python train.py --num_key_value_heads=2 --parallel_block=true --init_std_down=0.0 --optimizer="laprop" --beta2=0.99 --max_steps=11469
Each number is 128 + 32 x the weight over its row's rms, rounded and kept within 0 to 255. Layers, rows and columns count from 0. Numbers have three digits each. The size before them is the row's rms in percent of the matrix's.

# up: layer 19 MLP up, 512x128, rms 0.127, rows 419-511, columns 0-63
# down: layer 19 MLP down (transposed), 512x128, rms 0.125, rows 419-511, columns 0-63
up419 105:152152144119083091180154125166092092161165155081152139119063215081185118117145173166145070171153171180077134089120140097110156171134130101139149097124095197165154129134116126119108144087133110
down419 109:156149127120094099125122152116186169135146206137137117127171193074147069147122135137152134206182136142125029129095138120132122130092109125103153153174135107146178067126081202090124139122092121
up420 106:103154118122160103138181116079080166152140133118118063088146110039173170153147091127055160127091162113142156085118149122104159143080107103110113143111130144165086101169118159096127175125086141
down420 107:147143144102108129143179108133143129160085150163135130174198105127131102122086161127166131098047105104137122145099173183116133126166144173114137147110089156020158156164135162089174125114189163
up421 101:145106184104185132136119098114134080106058125135120139106131138128092077122143136175099167148143151054113110127105081144102128121124089055048100147151214156178149164125146173155083120115065109
down421 106:139085173150155166093109155093111115188151141144111157145199141125169148194107094061090110134076101133168078139099218084120160086096154162133159118121153110009074098114156165133135133117114095
up422 104:103117165245088081130158118062149098090166167107176133096056138142083132145176175166101163125144239088165152149127103108169166117107149125130077154140187163185107150129110117140110150127117104
down422 102:190149181129162154149121177165129131145130114085129146138174069112155073127202113127138121157131135096084111091146177049105159099095137130130130146109094140129134088118050212111146122078058151
up423 104:121155133126150105127127115178149101118090143125124100104108194090137150187144116187099075159122156099110158119135069118128137109117101127191173083126176111152094130112134163156140164080134116
down423 103:141133079117090130079139144132112119214107129148133132157132060121164129125132075135166123180165165130173070144070142093138089119093134133121128183114085155128185142116129152160152120077123106
up424 095:113116104074157103121188177110138189093119115145130177091133145135124148173107096104166082140103090158121130152153145118085156103144189089149117139077142176123117121144094084137172117103187131
down424 090:138129171121090145127104096089181040166163168114144112164162064106113142057132130128146120143150122105111168092111170052180135125063129139114113120145160095041189146105141144140153149141056196
up425 101:122137112099207110112103117103094130149122152123064122161117144165061134187102133173164132126142117128139110136167121106088064123152164088113157174107125156191122128110152080129120147117188085
down425 108:091209118110075113084137136134132170073103177134158115104101110114120134174155125105156101157129153189101088077122144187135145110124112160146158106110154068157098144082172151117154087108108189
up426 094:100167157090156115122167102122151173165195189125077097110087161131145138165168081120154142163096125090067121216164123071087061184124126110197144103092142184122083109178160088130082084115126102
down426 093:131201146114138105118079117145111082134161145106140169135133116137135128169083141119185100091126117118153124141134152100064149117119142092120174117155142112115121143133114151110174120110140104
up427 095:147131179132188147113145140101144150109114129076114112107141121134118137107135143125090097100124160074093140184136143121146161141143150139111107110108168213134140111167070173156102168103118084
down427 093:146165067166083131111125073137052130209148094159142138156140202081085129143132099151113128115092175137109120106088096083134142144116158140166116105230134089113111117135146142087159067106140154
up428 098:079130128136181151175179121103151142094155096154167155091122124097190201120151164153086090127100139144103132060129115123084104150067140146182166165098118147119107161081153109118120123094177071
down428 094:162137115116098160080067117117095158191116142091126129178128130178079095132146152142144153148166139157103106124080133151131090097146125135138090100122108072132111132094122103164132169151072145
up429 103:111148129172113149084154119148145105150074146131167146127118157153147142131077123202134183125141202125083171056138101109091147110155094100131078129140146099171090120159130191109115181137119055
down429 103:082116138112127102143122118111139125057079128151128114111164143148142110159162113147156101111150185132147160137172135123124127159115154135137100070092193158108147108082155121147091107123130121
up430 095:160145166100174125076112118129119104108146118100092155149133132139110150166132174134145112197154103175108093116120118144159210131125133150153127114062124166129110114181174096172129127080150117
down430 090:100075098160129083160127106043137134099124104105156169107113173118135109117151150065177153163144142073121124061138180124095093144145116143059108098156208059058082130147179178108075107125112137
up431 094:111114159139119074122162154082113183178210167156150167128108115117074130130181094158145088176117141163143135123174115103128147129144129141121161157086098111142130114130155127152096120160138084
down431 088:177071065213105164134098109105161139154126106102179102082171110118129141108088134123111089147137160127160125102115056101118092120117111152193133160095133110042141126103157127074128135158156182
up432 105:081125100134175123093145132180090151162161143119155089107139147150057113131203120138141096160134149125163085098085103124149103177110132124123168132165157111159096165138068140110088130100130115
down432 113:084127120104142183142133158121097082118091164090020170161109173117104182096079172145100110087156173136112170163144128133122099087130086143139117073118123164206147141124087156115147058109118111
up433 102:139157067117135109139136140107140116131155110159143128140088149130067086172138137119102164174043126178106138172099157131118128156139152086094121209102145094134124146102134117168104117131109113
down433 103:163153135113137157136135117088135126102139164084096081154186159165139092109188115144133110106142062115106065155121150139131123138116141086141124123170130118061135207133090160101140153107112172
up434 092:157119122170124125138106099080099084132084144130155171063075131081120144162142180145079204151105132114070132133139183161136141110103093095093135072118125095152144169100159132136113098120162108
down434 087:099191145077163136083123080147106138133130099142124122222134144154140160094106095131111103142158134176148134086105149137077171124184085191081087121115151154061145152185154130156084151115113102
up435 100:059151087160136132120145153137128103125154145112183092122112179127115130133157175138112116150129113161103188137128096090147134125078074114161133090120092125126093179120092123213120078093104110
down435 094:126130118103099158179127110172185134106092054146138185155135106113206126148164122177129124115137120049124071065128147152134111133137143099096089125089202130074081160128128157133144135155150133
up436 100:129098148233155180180114098097106122140158115115177093114065141106102089146114161082131089168170194119118137093119140160152112127135125107127119090123120157147083132156108172149108122087098081
down436 102:151144090096147106087098151177178096117083106132093149160221119131133191117140089091178156092096106113097094142177163091086155154132153175122149121123097169060141142101168176171098184177138101
up437 109:133134252077123108094140148139130126095152105136137051148034148088091090148104143161153126125102205110119091131149083126102122128130113112179174142080123115115094106151179198142125107111175091
down437 106:141119088120119080133175169150106123109135153157089148106179092117110154067121101139117135126121123174064096087076115112112171132169108182092165199167124081120102101109155125174168088132138133
up438 091:052163097130190105143128155122088109088098165113168112129138135143065083096179084158139115113188130136152148097139195100139163114111182099157128124049057175179084108154121127130161112121162095
down438 096:189144119120106138162102101164104127180106138123124125104192070135066128180099141102161210142124121135156112129135112132077103191124107168149140087166147101216156139129156119169133128080125086
up439 105:116139129091239084107150185223123124128159159147084136116101125140102124111122128144131092106154142076109126172124104103172120154095219136144107188090097114145098150127113116139116114097109134
down439 103:155130193135080150179143105078136050197120119159102143146110177120131123166152132103191107101056112193126125164133110091073152136157081123129140091215092165120144109100144121052149109102117094
up440 098:069186126099111111061180098152151150135169126167111083092103114133095074162116168142099129131147167129104127077091123145131099127120137154128133098120091116123136114143171194127141161071116137
down440 095:178090116123168143149132112183111135165128139135085125139169097143142189078137095105155152124067155154179141123147102115103154144162130113165092139104100151023152084148173058043132157137150156
up441 106:105167140110159168172136077131080076172079081073081107054118205089093135100081181089122138167079130130127147157165135183088164135106153081099153139155156142173132091141121131166132152157161100
down441 106:138137129123091128191125149132156123118138138161105116152163106073122128082141083097142115105110106116139154142142149105145109100075109218084088183100132047128150135150109091109119131133099163
up442 111:152138140093121120093159117123077159154139192073138148112123089093149116150165158147159160133147151144174161131174136119156117174110186146148083132191153117152073150139072178120079122124156140
down442 120:104213169115152114120139138169152129081161090145118091193072107184141148114154192142127095193121095089109089120151170105106092125128098130091142112118120142157142115154140126161176111141151172
up443 096:139174089168114114123179126146103142073136123194127145112113228112132129205128074160152149165043120130138131136150069095155048125160203162138091152088168109126115153168138133166146110168124135
down443 101:153125103137123107143143113129096115115164092094204150174106142166226095098147188106121109144135203091105109149157095148157132102146117072165115154137122135144117147088117101217134127137144123
up444 100:142147122072115127119086105169101176144172171085152141131144148143123118158131108183056118160102158078144141092178110124152081138051159101121108145148158139164097081183169173109134149117175105
down444 096:103134123160122110164076118090132077166105158132152060127097123070189142135129135120184114111187085137077150202101133178203125143144121098094175167171123209076116115110148133070134151094092082
up445 093:169115190078130085149132209169102127166148138097089122102089116142108120115158146109148072141148152169092120173120161166116161145108124122090109132131136165173096101096119136192125137121142101
down445 089:096158144159114169139129098180127134061073135152134098089125172163121087142098127136149109119112147094155150096126059077161096083092126126111152138116092155120128097162130148168092147080091154
up446 112:166151193105128082129157131101167164168127148140125136073096159107111159137128156173073187157100149151126174086120147129111124095149184095153161099154166138131133116158135153183093173139094074
down446 120:149103150117060143124116119100200121174084175142067111129150138138146154120080178134126186120155141134135095124167140143196112133085080127156136139132093171179161186199137138143170152068093125
up447 097:091049106112127053100124153159108041164097094162104084128100143137085126175107089135141118152105168123084145115151086132146063204172092156141102118151161106177131149127055105112146074085136160
down447 094:185119087150105067132123107078109184151160170094157128141166123169067084082150130142126095141102116081115134131063177138152161087118168137149142132135111138179180153085125073097152126140102102
up448 100:078159122149111143130147126130093139109086153143180118125128125102121104199148067096115125136086136128144165128135124102132148170097123120084140117149190206131090187178137115117155157102141100
down448 098:109161147092079144081174160206184155100106150130111115157132090195143135084085103166103107137157123087162189098176122109040146146115058198096111056177120119158149116116097162124122131156158138
up449 106:108144171113141099162195180136108070127163157145144137137152143134087140163114104116120108159100116149077119097158100173075107152113174149160151218105125180142128129111082132096159121107208096
down449 097:139175136176142081182115062096062135166155166128137127107132146159107126171179149133107169118131052222159100135134098129092165124104113157141165073150103071065139156078158167120142164116160097
up450 105:156124173102137173109162094123175128056098122112096096106100183094149119140155128166101111081142181160106165088053180128195156159122167061157086171096112120180116122076136170181141143113091071
down450 106:108160088143085059133136152119135125114171187138149159104098100133085113119127142141165137234113173113144115104107133163100154124123137149134100087160161117110163176121130107108172152057158145
up451 096:142183142124167153155114100114114132125176111163156098125123126159101132170124122166063084164050166117097145101161151112126160088115107151125125085186110190146124119147188142138137123023097097
down451 102:109111116125108151139095160139136128147142199119097112096150162105077161106126152145143093033195120095194142087123110116094124134150101106141089157128202148240105148126139100138137137186167150
up452 099:079153111140132100117120142097103155099087163118179118155083150103104148141091113186092108121092171121121145138150044141149145098125165145150111101139173163203128180133107085206106118110135167
down452 106:135127145144128112125111130111155136109108133128148172086146158125169126122113155080135132115123079138111087078146153090121111157099149211100163140089078127193166100102123112147185122078155131
up453 107:115189091135121081144166125094158113150148125147184132089088169084090093158178098140093102141151162141125186126105144116137121121080125162166126138143158118159139155077142148145102158082141052
down453 112:135143137112133135109111116099048122131116138079131140104137140143210187151189124170090098092104130116109109139137124113154162123175161054118106141109143191221137074124166118115105143126095096
up454 099:126123160166144112107155125086093133115088165126171171026065102100101130118110117149180174165132132131118162103159155140130148137167147129153149109097151160174145147087092125123077126155080037
down454 097:110137110144203145117146159144113169085168154115089148121167116139159096086115169126181046105162117104208122123113135160155144135105086097130106129105171106117155119116099075110128156134130109
up455 094:104131105074120159108154139132093093165086139140120083176135163105122134064121144119115067117089079141103111191120100109113133144123123107203119154183106139190166138080078116134123154081140138
down455 094:091159157212065193160098108112118118043127119115143184077132122125124167180113142131184149093109140095130168121163163139121163094140121097071110130095184111049088178074120137151119091114115111
up456 093:157140098148126103116148165143111116132175114090171107097108107142184093224131173136101138129122132095135100153111114120087127140129146104148137132092070087126050135179118167106160151125108114
down456 096:167141205092193145160154126108195109144159156111098106180145131145112158052090074156165126083136075141147163075116144093115137144114101114096115120137118148185183173132097136103100103112098150
up457 094:155138140134104122124086140182074063184073176111150111132095110167092164132139148166089120153122153098137138062154177155109123156139129080149112131110178149157106102105166111152122160156085103
down457 092:152110171106116139125155134126136118097133138176136106157116088128134090153100157091108136077176041136077146119105111094112070111110112191126115118110106132102172133168127122117110174131132153
up458 100:142110150122158130076131107121051088171142188133103168122121089115103109164161182162133168123116177071135101075113106169106095110115125060111063126080142103154075114157136154134107130122112079
down458 100:074136132094135080145100157181155149167076101126141139097151128109086160162120097152135137146097167059144101178129149137088145133108142152118186076159153165125176102113137121158108038167162121
up459 093:154198149165111109061112176165126145093139110101149111130110168098068082110161157147037107099160125096143105116124105153121070133113167113157118170108148157136113081127101156081136130182136154
down459 094:152105099111107149139130059159200168111166127142102134141134101100108133127176117090122153118115101085131114167129126146122133049132158093172156133149126193013135148142121049129130126138114125
up460 102:130167161136159072132150105111077087181167088193152094127100098078121153144110132106064155170130144156133196116134139062043163130141206076105168123173154080118194130111106130116129124113131106
down460 103:103133101133143123124084146161125131108122099066106111100082129097086095098140104151126154099171166123088115140110114118156184148131131126168121123195139160133084135129093144131168116129186158
up461 106:178150144137088101149162140102154094094152126122145064131089175088181131119145115132154164080052153145089122086134141090121115163126175096184120174095175126122072138126091112192168121112175100
down461 109:117083148142115119078130097103165125092145132132179121180117106138111142122126108145143121112164084132141151078139143120138131133092106135064123177217051137075119142145146124137133123159144132
up462 096:161088175124146102102139138097089035170066157108188142136132096119146142145158171163181082167129095133086125165130088134152120135027164120143167085096141111136145140176061118137063126100142118
down462 097:139128121136138096112058111135067080095115186128100072145140124100104139122115130137117117152123190161169117119141068188162167191205128104153175158145154158116132156083164099134103144090103113
up463 097:147169160136128127151133135135078144162133182127141115129124136169190113172132127167073161123134152095074075096192166113112111150139150085124099156133125117147082130115167181127081191155040103
down463 098:109159149123144110151144112099154100129172131134113148154134096108092132127129107096160089090156045180148111154100118122108147088153125147166131156104085152065173131091113081176133156124196189
up464 101:092068111098207058097107159135141119144125152124129144078109168179108084161136190128136161109121144122159172117141165119101171156110183079079154171066088118156130155091157121151079107092161159
down464 104:096129159164102130108116148107105154104093110089169117145146142124191135116126058138152106186123088127091116098171163168167158152163137136136086129119192080201110131177120105149170122132114056
up465 100:107147149065102125127139107150124200096116173163198103087108138095095128150098111175143138134150151122115116136178129156134173123085123143158103162122135179165105145083180133156103099138088135
down465 104:113097150133204114173114114067067115120143086079053151106140158114172151155148180123085081086148071105183128194118134076106135140165135154125141115157153123187072128139145173070074128122156123
up466 092:113168120139132134131181169131130115128106096141187129065147122081118141112135094131101115128127139168172144149138148214021127167077126168177175143155150135158100158137043090170092137134150126
down466 092:078081161142066095119141107138148132121158142138138149174140131193144156151117131096148113132167129127040192115112128094215060130121124123075076127128114147076140160133179126115159094099121068
up467 104:136133120152100067116178161112133145166171191163096128067068140136068097120087102167113130168160133085108141096079140171097092104128143087096223099141137143151085098145108138141111110063091073
down467 105:143124111061088118092136122126114135104135142144116154096124142123150071146156128162191100083163167152157084178100107104157155054190147163141112155148121152138115129091138184088118052093071134
up468 102:110108126156164126145120169070087156152130137108120150055117179110073064155177143078103075104147190139166141112124155143109126150064086125146122142100146117160099131152136202149116121131135115
down468 102:115128108114136150152128098124157167121118099129130105095137107114143200070121148124187167104103148073157182221150084095074120137151149114082134151144133193101149108072116116114132161110149137
up469 100:132072127071132104151133114088120095217142165131164158143086208152167105155068150113104114116087110067119174128119110099122103169097195072138097171137132135143161169153065075155135110144155158
down469 108:117092114122105117158083175087101141099131126101179104120142120168126074132117119103071100157116181125118157167137142128125118139115111118163137087120185131169113110164127126141124089090166147
up470 099:154114108102129068095146136102145138140130140078084152124101131153176095142153117164125144196148110099088143120122146066134099145149147119123111140082160127137156156112073144171126134116164119
down470 100:120145147101105125138065147107137133150121101138108115162115137138036110148135091104185114082146111055123163127128107163134154145115151101140151136136128164178143134123134099152124105117111180
up471 090:132174162133111144082126118120017132139133132073126148063095190148074140171111123188085136155129160163160122078141157121143121137132113085098133103171124124136114086129161131141149156169122140
down471 087:101076053134133131166102136108046087082100145072111102125148132150115131080134163151164172142143153092116108208165162159131123101075069146144162102081031133166174178132127102120097146159146102
up472 098:153184131204156143117113159108126125159110085114182111177126195124128149126139125140103123118081130066088136115108133149138157189126115121145131079097102134140079143153104108149105156148077117
down472 093:159084151102082099226124117110137105104140134097117089111095095170108127123184154074106117117189109175149124092149172136099152140119142112081083096116081090154121121154159119148113183121180135
up473 098:087134140111152118136138161103123169207135179074046114092128168122157151135095138148099148124075133152086156133099201141038086179071168115102133149154121072156099115131134139172162118161168066
down473 098:157128089099166170117112121158118101132115155100137145177161143071165139127132111087118130128106159157184098136166092118137117083135114154096155070147086143092136105140175109077106112190052176
up474 089:139094105088162121120152175090174115113122142078120114135142094119123109128117121161117134188154150113171077158131100159072060093071176127123156065113121179144095181175142184150079122125113164
down474 083:112133178177135122113152076141113113151189141157172153102126160083145154101083125084081112123144140129117138104201169088149157180161090106155116170165114132053155116080107055092153123089141088
up475 102:123102133088182115150198159106117049119121138130085103117142107133117141108145152127120069200104139075057180120147125153107127117122112094153124141146147090146118132095088130159102169118184131
down475 101:164118208117150181121160146113155182153128110162084107120130097118157091201148091181124186119156130132146084147112131128122128107103139136073083136143078095078127146157172160100137069146161068
up476 100:140145162153083141135119134140042071114115175083126138168161123095091157134165094133123198171107137102107173118088077111108134152175106149149113111142157105166117181127117147196095114088127057
down476 103:085109117132149187093156123121157143133169056111063094091084139106192132108110141127117128084119153116120161129181113103096131137108114150088141115114095150155084158172094140083152144178062206
up477 101:071114124150087122175154124146093158131109110148159127167111153126085091180117122151077187147131115120143077136097106091155132138167142096143079096058137190188080214122130077144163158130154164
down477 110:102114118076182155074152116180133155109122193107105113126069182112119160127101113150108161104140144148170164096147127136116091153086151118156096125182132141187120116087095099093162116077092147
up478 094:141124151166168146096112102119176081185148133138183156156116161078125124131227144127112089146171141096085137126147131148072062151127119125151143089085124090137090121138134128199159099095082122
down478 089:109136115164103147178153144175165174086110149098086127148178059101117081130093093095113149111068104104160100138152151084169124156122150110108109128119130169095209101141125113042210115139143112
up479 098:123153247110096144109077141087100128126197174154161112072121175085091123113135140121105078118126180141084105098136124151116104197120161122146152121159203109156147141118109093167138131182163095
down479 096:139083118122073130108122138139132127153098091112130114158077114144128134114086149073167174117164108147156174157130191151137173087108085118089123081092081101178144077195098115112123132159125081
up480 096:065109107102087099191197154087112141143114169114139116114173145164063085145107151177137157201090132130125141149097117047134049124178142088122134138128163143132102169091190126145169138094126127
down480 096:175179182141094119089122180065136113101129127119144119125089144107169165130137156159099092116108149130164171173140131137126186150103109179150084073131094149183099092153094146150140138152182140
up481 100:167156147109087113090166114081135146111111150067106110140119187084141150108178090166085124163124121067187088108136128152073186121027179151166165143120103191115105113097101154160125124159091060
down481 107:172135127209137173163119111141154120116122109112112153096151067139113112128131155138148064114127102116119088108163144102123106147133133119130115121126111121077180203095161101107116143093190150
up482 098:164085153119093092072158146129152134134123141108120092103107147133130112153117141182120136101150145084140134097175147150138122091108149138109146146102111134167093138167119125185173134077054125
down482 099:133182101076064131161115140105120061140073148129144106120087183129152178112105111067197161092131154146120109153101054108096148140162112087159154109178144147118203179113116121142084127079164115
up483 099:144149138095139100192082169160124141119129104161110127023041164156064154150096121157132056150169170138107135115102128120080155093120156095164140193098181102148116172149125203161156104111103154
down483 098:140186153161103092082123127133105144111110171088126144171169156121177151135161152049163186193130079128135109090059129128091090116160130162077133108170142124153137097120084092092093123123148104
up484 099:129140222174138122145145108089125134122083103078184135095126174070091136159156159124184110117057125144113117060155119142137116111088140085121153110128185121109050176143136059110143135187104113
down484 097:163116117175132084140206147135150137081162099126120145161082117107071113105068115104106145158132146129181111200131129114113106112073136183122118109159080094116117099155120155109137117132173121
up485 102:186107126123132172122119130143079113156136069123109135139099148149152137136115138143105082089147143125084122197131173137104116152077121091148136090120197134131152155117097157102074144121151106
down485 103:073168162138136149146107090083139099098090139196126118161166036125144161184109120112135172122081162131107142152143139099129061122207191147121128131079137118145141151092129173106149067119149151
up486 099:078140092176084079155125175168104122131100120086164154093113147081092171138126137122113097101106168156120149074045156096100124140129130101170136148152193124157119117122096184092132154150147139
down486 102:123122102131156143119098109154098146114119139120124075162155154101151136152102096115116164096178072151166123099180143160073150142183087164044170177143123079132157140167135141159171128119156094
up487 097:157147184090176136094122127185041069178120153145170143193094172172102164183112154133145111167060134072115163132207124169137107108109133133117172179150158131116140132114093090135110136123063148
down487 094:109136154116093122079164068126177143148142123094141156095121123138148131079128153145133147111120206140142082137108139145099172116188069124110173108089150111147069111151181173116114112162108136
up488 099:159112189126147164147058147132085157149113097137126082116117174112185219145124151114061118187117116108127170165092149113140159142110101136112090121146162115103119111140125126133097116128071144
down488 094:152156145026119144137162133107136083150097108150127153111163112114140105112151161098079128095145174146180083077174137172118141141103101113122130127123153177187104098146098156119152147090129108
up489 103:174173122118102129174142167114070131139101180134094071069117135139092109098104218135109083150141193160152129149138107146117145189110107079146168156116102120127073124101092174168139137149064117
down489 103:115080144114172092116135154114129150115135111111153086121179157102177109111095086137080136099174149089099156105137149138152128090121106154104114169121110137075116122142163066163139165112095125
up490 100:156101180134053154111186142147186133117108165094119070109109134071129153145166158112135188141114130149085082132106143084169110105114154069132131129123134156159068069122078155155138147108077108
down490 103:160083115181148145168194115106101111162093108094151173124157136136147114084103169070140094145127087147107170077096167172173150189095156096116130122146140137126093157104149102124119099133159137
up491 099:086104106138133093152111129094104133125145110172127145070127095145074165149204190167131161111094133110141136085200166153088159159124180120134113111145179100147131128057131121162099093148111124
down491 101:139128132158129166144079099109170149131170113129148113208091107129106108101149059142123103097147115080121100121118101160086162110094083097130097106148160131055135105126109140142116170110129183
up492 095:104146189180166136195182131095089129155070100105161142104133107111142160094130187116128115154114109082215101108148136090173132112135211095138190133106151114124108124080158109144179140146132093
down492 090:131102054128101131025090177121142113088144074137118131140162077149123113098147108092113174101139017165131149138086171122128087123105134121139109101121129152089122166125096179121163158118143151
up493 098:084084190136099156115219132113155148068101128148109087157144135100171115107148153107145111155134135135153098134146187106102163115073174104168155104142115172109107087073121134123123098164148101
down493 095:146183128130157136139085119110127046189137122166139108067139125145110144149110107146150132103121138141077107146145104138162116138142137176090130120099138076000165113159129143147156119147089158
up494 098:131135130086110116100123108130093233134104119150127102064074174101107162186116144203151149164150135163168091065079139104137162125106116067183083135069136113152162174128144199131087124118126099
down494 094:118151084140168122138128171111140062128127085116157146115242135155140123119073076090088154158137163091157109137115115142140117087047114182118130114196140151085119113134118099141165117076177101
up495 099:117169115152127112168216093122060127144119158089155131141133149099106149129185124102113150071190101165130134123109153166118151092088138082187159145130171122139147113069109155122104189118154130
down495 101:142027110114099131157053124126093096123123073166080083161150161048089116097155113142131105107131107158090165145135101175146126134163197173118126121184201116193156142175126169075107150143229177
up496 095:092095176070132128163131118161137116150107128055175058127091156126078089163139140086108140190115140143137165170141087097118132191132151129149092132127118156134082118206129155199138103093140149
down496 094:093115147143105182071225133105162151138079140095120152070118101126102113091105133154108195112187110142138192117145175158113159144145110142139107100108118141035079133129141129053077089157080144
up497 093:183145192104111179109097145125080169134113180172126108199112181127147186123146171159130128169106160148202154085113097195079183161097140106132130161129118117142130140111096107179145195139085145
down497 088:135099160233098116142119089180103102144122149135112157110145152112115113152047140084119127067124090157076106091164156122185148127162124082090137151136099111159152093112193159112110145147146135
up498 102:161097107137125034108117154125078157121121118168096107144132163163100119152150070145161135183101112078072118130107128104145129175101093084091156126074163123168143175122084116190171137070128081
down498 102:143185181140058111128124140215127122107118137111110108071171070132153084127148109150085164148170144166150175148130167126088156103173156128151107118181121096154177093107162111107131137102166080
up499 097:123100136121143134151152103069038138146143147130063133113057144107127153121192110133142120141109200174111144101183126143175130108130159101110131055121133125178151097107122137154082118114157100
down499 099:105140096204107118109120150127229064171162103103142081168150093152106126103086110090157094170144096130124115135086157104103158126059161139102089212126106144023139158152101108178135111127149127
up500 101:140106067117176129179135167178107033086141168148122146075158157088136106155115108128106081112127112082083097114124127162128136160123161142099111117092169172157148115112077131092126188104146123
down500 100:133160191122146105074079096072117190175137161107158165151005167120102155137179148135149130128167142152101148100136141114172130092142107117137104076144137095196163146088151132145154119090129092
up501 099:121127156182097107094136094098121113121121176162085131074044164110149134107126144122185139202099133101085132127110122169165157141130127074118112165082129136180149157119154155180100111074111100
down501 096:128146164116143118131167091140107201084174101117110102140104154134150118107174160113132083109094104108073142127119143118127081078085141180145160105145128160163169099117179113117163144115160127
up502 107:071147109127148090061151176112133173132151177122120103147141107154146088139165119107162122113131200154100096098113121167188120155123143069137066149161171135119096057150115200139102165111153082
down502 107:129066103064141101103107154134172161090136149180160114146127106162132104090147146102150110139110116175183175123152139127097131118128167156133184083111120119177074174136128095116115132111202097
up503 103:131134126133158108143131205110107087141156129171127072118087130153052141144158129149133150107111129155161135190089088140143114115156150093144130126098114172197084150088163191107101158116153144
down503 100:102068167128130117118116141146174178104114091133127112196097100152123152125067178121113050138096137152136148135126114104159131159137128215115166131165142143105146054116123147084134128166171107
up504 104:082154127150109128099161119124124138108169142146189136149116140127139184170168124131128164170148157126127209091106139093098100140166070087117128094102160136127097133161116156129095090100100106
down504 103:123154133138147161120122082106149145173136121099058117084104169116168159145098125089102136116164209147124069166149121133163168075138147128116117189163101184162153145082110129161102116166135134
up505 101:083159173121118100167164129109128102185107078131110089154143087148093106142144083152059084101133167135120208075155158176092164131122170098158097128154134174141099106129081165171142131167081147
down505 101:083127134105148125111166131152089113102127155173150123078134067127112085188114156060110067137156105159141149095105102142147082089123106084106129181114138102156171147160149121166089151113092104
up506 099:083138165191123100135211151111126134153141110136128126128095119136141127101102061116119186124149132100125135081134093112139143120098133151183165111126138115150128071126145158140152088122133144
down506 100:132187116075114182101112087139156161127142158115044153089098094130136125164146105146157087092129144154136074014097029142166170077145114101139095102122093139110170161108154119118124094160089143
up507 101:061142135113129070087115172136127134108138121115123106143124118147125057111161113166059095130164184138133171107104054112178064182118111097217114135156124101144120130143118135173103178118114063
down507 099:143184115099195138126128146155139149108147119083169166158066186131106127098106109123148101129113101210173124115126146138109153111069042115140078147126122139140104135163117123157158197119146145
up508 105:127135138081090157132147126121135154130128154133112089131034168087154100164080180191105178160152140089113116121085186148126108115123182121142158164153151142137085104134188170105136140145116115
down508 104:149087103121117082137138087062133138180087027064151192126155148174194141110145161172124113094084103117135160148098118100160131141118149133131115141116088129195140114126143105094167098092161168
up509 095:107155134152144115101189144101130171095112077080177102135084154150151120162094089126133122170163142125106124161124129131128111125104143121156110051138094141146102103127089177157140204122081138
down509 089:144160146095159136053136091134168087118090148103174184200115143123062112152141117140158204159115139122180104130131140123124108135189128157108143177120156122139105151106138095123122106148127165
up510 108:193125131151124103153197105138122124122095115105064119146139140185141108104157173157090134154143130064092111100136150160107084181114139112165118089109182092132156061132153153168113158089128147
down510 105:090090135096174163123144137158131136108134150113146131078182139031088081144092107150180091145145096171107088051078114137180126124163136122156113134160115130071163103146074169132106137144108123
up511 100:094120100135111108129186101129125128120096128118147088121120202037145092171148139181134190140116152119025148175104114117117176126097132127159091107139169161172082186091170104094137159097146111
down511 099:155122162054105125153123096148148110145075093135169184180153120141174136095123114099105156124164090095147112164133123155125131125118179155121160136119112108119099130096157124143113088118132148